{"n_layer": 8, "d_model": 128, "n_head": 8, "activation": "swiglu", "norm": "rmsnorm", "bias": "none", "init_std_o": 0.0134, "init_std_down": 0.0134, "schedule": "wsd", "decay_fraction": 0.558, "decay_shape": "linear", "seq_len": 512}
Each number is 128 + 24 x the weight over its row's rms, rounded and kept within 0 to 255. Layers, rows and columns count from 0. The size above them is the row's rms in percent of the matrix's.

# layer 4 MLP up, 256x128, rms 0.305, rows 10-13, columns 0-127
size [110 103  97  94]
[[150  79 163 112 126 107 119  68 159 189  85 171 123  94 103  97 144 151 140 159 122 139 141 123 150 135 132 140 123 151 125 113 117 147 157 120 152 124  88 139 147 133 151  99 157 135  88  78 147 110 149 148 127 132 138 113 131 112 126 118 153 136 136  91 133 160 135  91 100 112 124 125 115 123 107 111 126 117 123 126 113 105 132 120 100 114  79 109 105 157 160  63 157 155 142 152 113 161 139 139 130 120  98 151 106 136 145 184 184 153 121 130 147 126 125 153 145 136 117 118 104 144 126 139 124 140 132 188]
 [147 124 125 115 116 146 147 148 142 137 134 126 114 134 138 156 134 125 129 113 169  80 138  95  90 123 122 162 137 113 136 132 146 117 125 103 111 125 114 109 106 144  92 129 106 134 179 159 143 139 124 128 159 160 108 111 168 116 176 125 155 146 139 154 103 139 132  90 124 119 160 100 123 128 109 117 131 140  87  93 109  92 151  96  95 153 102 153 135 121 109 105 121 104 165  88 101 150  95 123 112  90  94 111 164  77 127 150 102 131 149 139  93 120  95 168  69 141 206 133 123 136 111 116 102 115 146 146]
 [132 109 139 145 139 112 101 157  98 103  93 175 145 112 137 112 141 109  91 162 143 121 105 170 174 169  87  95  96 131 159 120 125 142 170  71 130 130 122 112 168  82 135 112  98 142 106 134 138 140 158  98 153 128 106 156 180 133  84 132 109 153 160 154 120 125 153 150 139  80 159 141 115 156 122 129 138 163 129 109 108 148 119 122 125 106 135 136 103 161 133 157 155 155 147 154 151 179 135 112 121  77 100 115 118 119 122 151 136 133 115 123 152 102 126 150  93 127 128 175 157 127 116 129 141 122 117 115]
 [107 105 134 119 113 113 143  67 131 151 110 107 105 150 108 127 109 135  90  95 121 123 172 128 146  75 130 143 133  87 119 103 135  90  89 101 101 145 145 131 136  99 175 115 149 111 150 124 144 117 120 139 150 112 134 163 129 148 105 128 145 171 153 124 137 139 144 138 129 156 136  86 110 123 141 129  85 107 139 184 122  97 147 134 142  90 150 139  94 142 142  71 141  84 140 156 134 126 123 154 121 113 133 114 155 109 185 161 124 142 133 184 140  94 182 123 165 122 107 126 108 145 130 114 145 140 140 105]]
# layer 4 MLP down (transposed), 256x128, rms 0.204, rows 10-13, columns 0-127
size [105  90 103  99]
[[133 184  97 104 158 134 116 134 122  91 168 133  98 147 109 107 164 155 142  78 134 126  85 111 118 131 146 118 143 129 126 162 145 142  84 105 163  99 113 151 118 126 109 126  92 141 143 137  88 137 129  96 124 145 152 165 145  83  90 147 119 135 144 138 111 169 149 119  64 115 110  92 177  95 151 126 123 116 115 120 149 143  90 119 126 121  87 130 104 152  77 106 133 108 139 116 123  98 124 115 115 113 136 152  80 136 117 164 124  96 148 107 124 139 158 120 141 126 148 174 112 117 107 118 113 129 158 161]
 [130  59 129 129 143 127 165 152  77 139  99 122 164 124 173 114 186 164 134 101 133 139 150 126 126 104 161 134 142 126 125 100 134  96 132 142 101 107 133 145 147  96 131  88 108 138 127 125  78 124  94 150 113 122  96  87 125 129 104 156 128 113 104 138 167 105 158 111 175 117 141 127 109 155 122 149  93 165 131 140 111 131 112 138 105 143 132 114 128 118 107 107 144 118 147 100 146  89  64 142 110 124 150 132  92 121 132 148 149  97 133 130 131 139 132 136 106 120 171  83 136 111 193 144 120 146  98 142]
 [103 111 151 182  95 103 163 164 118 104 120 146 116 113 158 155 110 133 141 102 174 107 117 172 131 128 111 104 148 108  87 136 150 151 109 110 159 112 103 133  95 102 124 136 172 116 152 119 155 161 110 153  90  87  98 143  82 101 144 111 130 157 151 124 115 103 132 107 124 147  90 124 149  96 124 107  90 161 124 110 149 127 142 140 157 136 110 131 157 137 111 147  97 120 123 122 139  85  94 106 159 146 135 109 113 120 135  76 152  95 127  97 120 141 196 130 119 147 132 109 142  82 134 134 117 109 155 142]
 [ 70 131 111 122 100 114 120 177 116 166 157 158  85 133 169 104  99 161 107 110 113 147 124 158 148 168  98  96 122  98 117 133 118 115 119 127 134 133 142 105 123 108  89 119 209 123 107 132  94 151 126 140 139 155 128 111 131 160 114 166  99 125 148 125  98 119 143 180 164 155 149  99 148  98 127 145 103  94 134 129 121 127 114 123  86 134  76 118 154 125 138 131 123  86 115 112 113 134  97 125 122 100 156 112  92 137 120 159 135 151 122  99 129 116 122 126 149 144 156 190 132 119 124 137 113 128 165 126]]
# layer 4 MLP gate, 256x128, rms 0.294, rows 11-13, columns 0-127
size [ 95 101  95]
[[170 122 122 124 116 117 145 120 122 138 135 110 149 116 121 114 107 167 143 122 151 141 109 108 128 151 154  95 128 123  93 123 126 139 116 161 120 143 121 133 127 165 147 162 131 126 104 148 145 136 127 133 133 138 145  77  91 136 145 123 122 114 155  77  72 139 110 130 173 138 128 122 135 115 161  97 143  83  97 162 171  80 124 131 166 142 139 131  91 143 151 166 129 131 110 104 176  83 190 112 163 105 110 150 134 110 138 129  99 133 124 128 125 113 139 149 172 124 122 111 190 176 123 142 185 128 129 111]
 [130  94 126 179 103 139 143 149 136 186 107 112 136 101 119 195 143  99 117 143  92 166 112 129  93 125 160 154 114 155 115 140 115 162 155 127 163 134 158 171 120 128  93 157 132 108 129 159 149 113 138 107 116 107 104  51 107 108  78 100 156 134 134 112 121 145 101 119 131 113 162 165 116  90 122 153 138 144 165 121 131 145 138 141  98 144 131 147 135 136 116 137  71 131 128 124 137 143 135  98 131  88 128 159 139 118 124 130 115 158  86 118 170 145 140  86 116 136 127 121 109 133 126 130 136 167 139 151]
 [165  90 124 126 135 138  93 120 155 122 168 152 119 122 146 173 126 134 132 155 149 119 162 156 108 139 158 152 100 131 164  94 130 152 144 124 130 100 122 117 113 119 146 112 133 156 141 140 114  97 159 152 142 107 147 111  90 113 103 131 151 114  90 148 139 145 120  91  98 141 151 129 108 135  79 128  85 130 137 180  53 118 170 152 182 121 163 152  98 132 150 137 115  98 154 155 126 164 125 111 135 111 150 122 136 112  90 157 110 177  97 126 117 147 112 128 127 158 137 120 116 117 128 148 115 184 103 130]]